{"n_layer": 8, "d_model": 192, "n_head": 12, "n_kv_head": 4, "head_dim": 32, "d_mlp": 768, "vocab_size": 8192, "activation": "swiglu", "norm": "layernorm", "norm_place": "pre", "norm_eps": 1e-06, "positions": "rope", "rope_base": 76200.0, "rope_fraction": 1.0, "qk_norm": false, "attn_scale": 0.177, "bias": "none", "tie_embeddings": false, "parallel_block": false, "init": "orth", "init_std_qkv": 0.0361, "init_std_o": 0.00638, "init_std_up": 0.0361, "init_std_down": 0.00451, "optimizer": "soap_variant", "lr": 0.00784, "beta1": 0.95, "beta2": 0.95, "weight_decay": 0.068, "lr_head": 0.0401, "grad_clip": 1.0, "warmup_steps": 200, "schedule": "wsd", "decay_fraction": 0.589, "decay_shape": "pow", "final_lr_fraction": 0.0, "batch_tokens": 32768, "seq_len": 512, "doc_mask": true, "train_tokens": 162300000, "steps": 4954, "dataset": "wikipedia_en"}
Each number is 500 + 25 x the weight over its row's rms, rounded and kept within 0 to 999. Layers, rows and columns count from 0. Numbers have three digits each. The size before them is the row's rms in percent of the matrix's.

# layer 4 MLP gate, 768x192, rms 0.26, rows 270-281, columns 0-191
089:530534475452519479566494491515527514497574486485480493550489476471498486518467494517475547472546489477462496515488516528508527484537516476473503450511501499546498467521492501500501486496509529500474532488560523503518478515476482486520499495513488524492469486497476543516445513536500517501484499528473516474480486520493520490445463501478542442456509486507481519500512514538504494545527574521524469472506467531527509471496534519504533522527533520476494476481497483539545512545487509487487505475505505500499515504504492499444536530516488479497522521485497487487506464497506487495
098:490505510473493514534472520501470493514496488468503518548517521498487498535469468494523497564488491505503503481498454532500459530498471479482497506520473511517474536490478483464456517500473450533465516522526499495441515490505491514479503527520458480519461474480522517508563484516530531510496507495448479504494511459538495467499508529538514482504501487528496506537544496492500486505477517549491531453519483508502452525455505495442526532461462518473474477496513503510522494444535494482510512467474518515527554541473536496498523483493469479489518542541511524489534511511497492498
096:559468480479530507510529490530527478462501517470516521451493480442508493504484471521475490501490498479499496501474496439499526500495459500495513497514520495512460523514478537489477507549482543448519486479480525513504506488480511522512517451547524515526502486451502464478487558491509486507528519496542497527490537513501509520455492491516496476475465501511481501480468514489507494459501496557532492530527495533516514496529540474464441485481478517472496525499500501481479494532445523516508509462488520508505527485463557467507493547483530513494502477502494463530532531522519449522
099:468522473482539515511513493507531464480495468465509515525464534513525470505452478522493538505524521471476520516504492471523523483496546488510485535494484479525508516504504505504510476517448469485481502531512450516533483487507491512448481502544546510479505494479530507486491496486477434493519491474456485478469502498529499484508514495483536530524483522524494505527524535533526487475487491534504479447509531504509482570524463473552499540522521515487489494441473502496473508513489471491530487492538503488481481525544474506553472498463448519494548530521495516493493479510518517450
087:478511506517502512511454463454467466515510521479507526500472528470494474488492524510527537493502516475469498498523521504515485538520513486505510535477462491458460475517532497509473477479489521430521479490485533491473514469526493491463501482505509494552508563500491447532530515507511475525520505492516478514479512448453448524470536498463540517509537512515517496480513518495443507479494541518500532494487487472486517472485500547453455478510508489451452484534520499494526471484549502511494482459468495488465487536498531493519512472493503470494493489479480497511517530500469518452
102:537528505531488491473463499469517487499518486489520539541513549478521472503459442484499480510452502494451419490528560530495507533493507491476529491518506478487525472482530531494487538498472483489535515517495509484464519525501529514491498484514466508510534475479522518513489455487488457503533505473511512525493525505557482519556492526456490524476446534549502455482512505489479498495491499550513481486475465485511487528479477499486494502527498518506486490472542467549520533469506510479469511523520490497519496469502507522491496516449470523505553517496481464519504509506479521485
085:544500549475464525490526490487513459498518503501477481528456494554519532461490490521480510492515464507519502467517487486518514502528499508498530491492522516499497514464519494511498478465519557516496491475476473513497470507552525563476492463488514530462485530434498487504512482493494455497486508503479487491482549493455549516505475488470504521507522509462498478476472474506491503476486507490476441544497450503528513466482487442509527471507467538507503467507490510521530509495481459533533539496476458477501504482482498460511499545539494525508533492468507501481503496569522478509
108:485490534538461494504443522542531437523470493505483458496502457489521490557500510498537497482510537481538512444539508506511476501512468494494513538507519491517484512517487493471453482516415503487515487478470477461480490495538473514474521464536490468471490509511538506486497523495500487511470515494465494480473485456494487511512493517505462516468488511496515486480490476536478496533494495511513501491499452491512513437514489472486518495469531493491462493513535492510481481548563501490511498521559540507517515507538463527523506484512478493533522475531482522520468547519494487504
103:519487483469511536477477539496505526523481468524504511502545550452478500432519472487524458478468445526512519464447518508523476507509515448510502501520471477508512468538553499473547525484463560524489512487500486498526503495518514493499488537484501474497484443484517496538507471499461517495484543516526467461514465478490513536516513506526485456510505506523518501488479506503518479485461536525523568514475481492477486518535492477540515496508520498482500454512482490486498499475472483516540463510480443511514461488510470498468510468491496504488531488466512501490476490518513503525
087:543534492506502502488502511533579497461487510510525450499514519479474515474493501485521481491525524546495486475468478536492471481475473461502528489509514513502552488460470471482519536474544479542519490497522484496524509477516510521488491504488534521489496473484487490500535536531497475544502464448561480486454510515473500530516515484483495531476503509496519508503480480561517494486497473490531511473506472553514507505483460462468477535512498499480477500461516517503494474530500495504516500552424469521511477497513503465477438519488506524506498531512500502536536529489501530529
088:500537460495472524518503507534492526533524485514491492524499521479472491479546475526473533487528522494513479465478505461468502532462479461498531479515446451543505505518521535481527504486476480498495541516500512496553479462512501499515496542498525478511508540496519513510482489477509479518496533485487477525505469531487507458491478522469497499484495520492521519467498505483450533483513482513519480534483499489488461484491531477511534543493510458470476513543500455492472513517448549474488533469464470473473524452515485555455514493511525514482455511492505465497507522477491533562
094:566539538498494546486496489507527488483489508517501526477537531508479529478521492520533515479530477510538531500501513499477536577477500469474507498506509500514500499465442497449507487505498447550488523507515486496527502452461510524497461499487480499484525498539523520456518495563509485506493491508523553506516468507499512494527535493516487489480536506463545491552493483509492528513508537466499482511491505488522464426527484462509534512483524496500484512477494488526469476517507509506488520524534526501545495464506498537467482475511480487541522533473480523486519487490492550512
# layer 4 MLP up, 768x192, rms 0.257, rows 270-280, columns 0-191
086:525465465549521503473482476485486556496459491470501528524479495484520492528573495488484530542464538492506507514551542522505484530492529489497512529501534524466479501516513503474476459472522510551513502521489512482514478486478488497471549522509481484483488509528517487479493509493557514497519479534523505556481526512494511466500470488560500504525534478517506487523521507505473493469457502501484500526521518496501471520501474489488506507506476456517508539516481520510462437545514499526481527466455528479488508488516499479547474495529472533486504439490517477519472520479494510551
100:502534502507525499500492467528549510510505488446509482511515501501525495502543492493494464468527485537482487473499518510464492504505458501461501544493490521518457503502484506497530533525476537522485515468523493507497529491524482578540482519482503474497447493477487500533499467496500465550474494541512476485560456449498485506487480523523533506503472492529509459526541517501482534508510508537455487480516530472514478511465500535462518491514478493480488485497512455499488512467533513501532503517513547509454495476500492461521497489457522464457526559526466467492526499519508514470
103:447488505498489522485464505531489492526514494502494486501519536526511497515552513487534490454512500480493523530457533518500507522481535476552496500517484506504486460542522464522471499469516559539534510546484457467480492534473504488493507538460503503504510493546479567506520467506488511471528501510508541479495486471449477467469468528515481539501508517462508499499465483424521501546507495497459492486502498531471482503493439510461508486497496514531496493504492490553475472512542529510525512544524502490505513499513469549507497523497503507507481507463532494497466520458503501485
105:507502461526505515502472481472535500480514484480495502482531489506494542433503503496444534503494503484494482540474497475499542457552484539468511494439518495494515514482505537502506528468490473475474480513512485534514515459496477519489434502497473526538500478472480476486499513476498571477492510516493500492505530513484509461513527488522504535502504533458492523476499510491512465519549563478541501466515508484501452514497512489486522485478516521508503484458495496436488511501511518471515464460471452533506518467480489521492478529450531497489498473483522529528508544512476524475
088:493450504492487501517475481516514479514530465502561486534506487505487555487454537471481501515534506570508520511491475515467475470482448461498562500503481470507543506503525509479494516510471534524497483532508545454515479475479507485512507509497480499482537465494514521490507524504447459472486488530528481504483543505491509482541466545477471461521534499488499497505500510467468536501528515462502468462540508530453534482549504518514494488522505499510496500486519461499505506508508515514535464518548501497520523492517516515512454498497482492511515549539496527537523480493467459495
091:452491444500507524492479492492468476467492548538522463479500509533538527448539490499517480482498484495475560493515474523504515516486485518488524501493476528497500507477514501538471573488490497495514506505523504499459483529502515492482516504516463488514540517543465468473488479484514528479497507477542456541539523531547539526485492510504541491488502514493467473523503521542505492502502516525515464509479452544481451514486510518484463556467517534526494514460479516484505471514484538506530500454516504489486530515526509452505473505489497506488478509497476450527501477544505543507
096:487466466473503466550502500478484490520529497510499517478498511479582477485516508425509494468499496537560534462456526522500487450484491513530559518500508467453507525544484459495490497476497503512523486483491501498493506518513472510509470529491510517476525486519513531537511514525506489502516489522501537516472509484518526476518493519507523494488466467476466477492470453533510498487498452482520491478523502485527521513517500470520480502516485485490493547512499489489507513487530520467482537492513472498457482522518463492466517467453500491471493513501579525515536492497542491436
095:550488521495516467507486499485526539460510494487519489532523489496517531490530473522486562500505472504505546514515468477487481516484453485505548498464469492490488555520517540477510482475522512495481536474489487529496489516511448498490487492472489485493473495481498492471464485462531490504499479515519521572486454519500498504485520477505482539547524545484494525486505523502541518490516522510473518493540477546471460480446501483537524516482504486493536501511501487539464522487517478510462496517477482477499521493518471539524521454487489480464530529551530493552502447522485506535
104:453468507481514506470529467490496529474502502480477491489494461490538481590531506484517493503570439518502531456490492540507486458475493532500525519493510468530467514499491478546528464519500515499513515504510532521495512533518458512512541477477494467506501489469523492492474501490498509494503499517470537481501521474493504499506532528499517492490490463500485452576550528470499474459514500519491500504515494482512513461522480472494512481509483502529544503536461462484484505534533517522478512489516435460501487499525495505456494516492490475515517475500477500518474571491497478524
100:548510484479502492520525498519534512490470500471507472498513531474459484462495477473534474500509457517509548478480465476483490486495487469553515486528504516543534473473503453500467491496502493526524484479539510491501518475545499517476506499479513506515498441469505505505507540520486468530460490442548526504433501521513490565501532450474483521519518519498491477508475472539535520492478462499501506467464469499523514519474455454490489513505500500465514466483499500531483480517484490493523491523495501519500516503534494509479502490481470555474500491465541473556465498460527509503
089:489529491509466493456469483487485521464534526518464491492484544513552508533507510490472476509497469512494514532500518522504491505484469507478509480482529458470498499543529497522502459536474456485426468492471511514506524518506519482519531469504524469546512500530493466460517516478513536513505555501487484485535475519473492473498513500502460481500518479470510491470517467513515522499515471464514499500497563498513524506554492486481538512513516512514515491508471558496493505539543490512480465528475496548465515487468462529503448549503496468532506464484507526484508461479515544523
# layer 4 MLP down (transposed), 768x192, rms 0.239, rows 270-280, columns 0-191
089:495512484490513479526477546464516507472492496469514495466522485481508512514483473494499504443490466481489470520518510484517497494527547498504500509528488506494486515508524530483493476563476534466513462496540508498506477473538507497492512541498512489507475532529507475479486481487470470537506459546480518500506570470512508474515502485511512510457488497501454521463524474458480503526480536479531501492474488487505442463463446527526489537501464484509423460465504527487550517513515518493481560500557467523502541520524505511488506499525520519517505507464491495475536514478514477501
106:510498467510477528514506523511474505487533489505500475528486495518536491459532461477511490546525485510501500473506508521510501469510549530489530518491522484509482489489505516469549501544463494520498509466539491444474544486478510508553495510470486488489543513488480582476440528488509503485501555501527489526538455491533517525513496469467499489500532524503478523502504477542517457524501518496484536531547484482500472520518519513532549487476526492516505493509564494544496526501498507509450493521499456479495523531524509493529530498461492482492487544521483479523551497501514520515
104:504532515471481492532506484485451472497486493515482506479492507499522491462497464467489468499474455474475481492559504515492506522569562498486535525516543482486462491497533493473490469483500464481465512517510521500471481468509529497498460499504498517445500450537464482505477449531508481487509497477505460455505542485447562504529500508489493522492524527496549481472491503464521504527499519471522502516501507517500461502505459518526476519511525507491463494485490512514482529476544496476461525526519480528513527525541494459474514453498488503500451530520457485490508527499475480516
101:511478451492541486517524490513532505532498465488502419511460547481519460519497468425499489474538524480475538495509496482511492481513485452526531477513544498505525496496502499494477450469504480494480510467490462472501475492528487471498454484486549469517523507523516487506473522527459509552465517457491522477539521454523477496493501517506460503485537497516499519523483491478469512450491494486521497512496519483491474504489495506521468461530494492515536526507478538532455513531509513468449485528503515524518532527478502511515471490484494521533514496509470497545485490526537492466
096:501511493514502465518497496479581470535512491544476506512543482525526508507511418474491495491476498511499466478586485522475485466485493506506482459505551491523486534527474547504482520510506443507476520476471533507531502554478533536504496512528491507518496521462468464500484479493476547524471505518514459523474522536456529516514489520538503466461498518489504527512488496488522527514521505509472502468480454534478503503444515467521470469475505498480491510520478563509493489467487494512480489479500495493482490476503512506500482493529522528489509489531496498508494501515544476471
097:534501495503488501453484500466488546454551500508508509540524559470467553512502476498492501534492498500473517481519539527538491497501485518499498486476536527507520483524475516529471515491502438492513492483486489505495496501484495515458508552490524483494526522533514504546498515518556508521520461457539513535497505471492491485533509505468447475512428526537522474516480482492485515481527518554495472511508503523470472501531497516495524492513525465491484521486466526533496474493507479480525468568542502517490493478514482513501498479478472530485488489524527550477494469514441490514
102:513537480490511496529477446515494475564494531495477473486435430490504505508515541502484533488487482488479492522497468468498525490511507533508465507481531527531513496487479523537501509515481478521518473513511473495473484491507466505494514549523543465481545520528489574537517499492494517539508493509548502506489476467492516517513537566500509477498504489506495516526482525467502496477476511484518478468512491529472458534457497476493460488571499520507532525496497513486468541489458485496480468519497529536473449483513482464493514491517502490459499505486481534494527534503505491473
101:489497487529506525475508515508485554479503512489520499462545503491461490498502542506535498475497518519474463483513533505480515520464469493490508477540509513505490455496468468535530524534452541516553531537505512525496504488519458489511505449501504481531497485520488538499498497491517562463517512480505511459491503516484540471482507492518488484495473457500510518496517511511468507480478498476503484534512551492482493485554485517515483515478508497468409504516491502451502473465529545514496496562490504499501452516557484516515516517542540487443522511505461526490500501472517517494
097:476495479507517529500484524447459504498507504521487496514531544506486483477532532471485501496518460490496486494486444515522508526476522517471478488480496514486467472515496503495485424503495518477493538508518510560508516461563492486503487489490517515526511505476467529506487480507491516487484514517519481481541506513502499504555504518506483496501484479492483553461487466490536495525522521529525480527515502464443481481529475483552463515498510485459530488493466487473493451498440554534566482558501494524522451496491472494489493489520484524497507516494518515438522463518501496512
101:516513479477517521487496500450504528517468483495461489518513510495494489463504508468514461477466485493452496502503516473488517465516546507473501455519472499500487463450494521482533503519455505521469488498492515542497525482478547502523497475494504496503545497496516505491467511506521502519484518429458526510503526453490498506492501494556491497456560545525522523515484446548476547505441483469505503495494490570526526519541490489487523471482507548505485481485519523446496499470497518505502476508547502493468480530496521519494492522498471477526514493500518537485459461492490474526
089:506472492481505547501484485490553488461488558506497478499501499507452523518519521487506477481506477543488477516520524546444473484481512497546490508509483492517514463491494490511480464513494478518564521496517477503502497521432498559472494483479469494482499480526525542505527486503481466471493539479529462459468521536518512492473518460513513518521524496469494510526550535518451502484518508471498456508473504456508498485452538531497495507508478458527500500466482480510500492477489492519513516463474501477530513519527544500523443491509477487473513521498517518510499527525447465540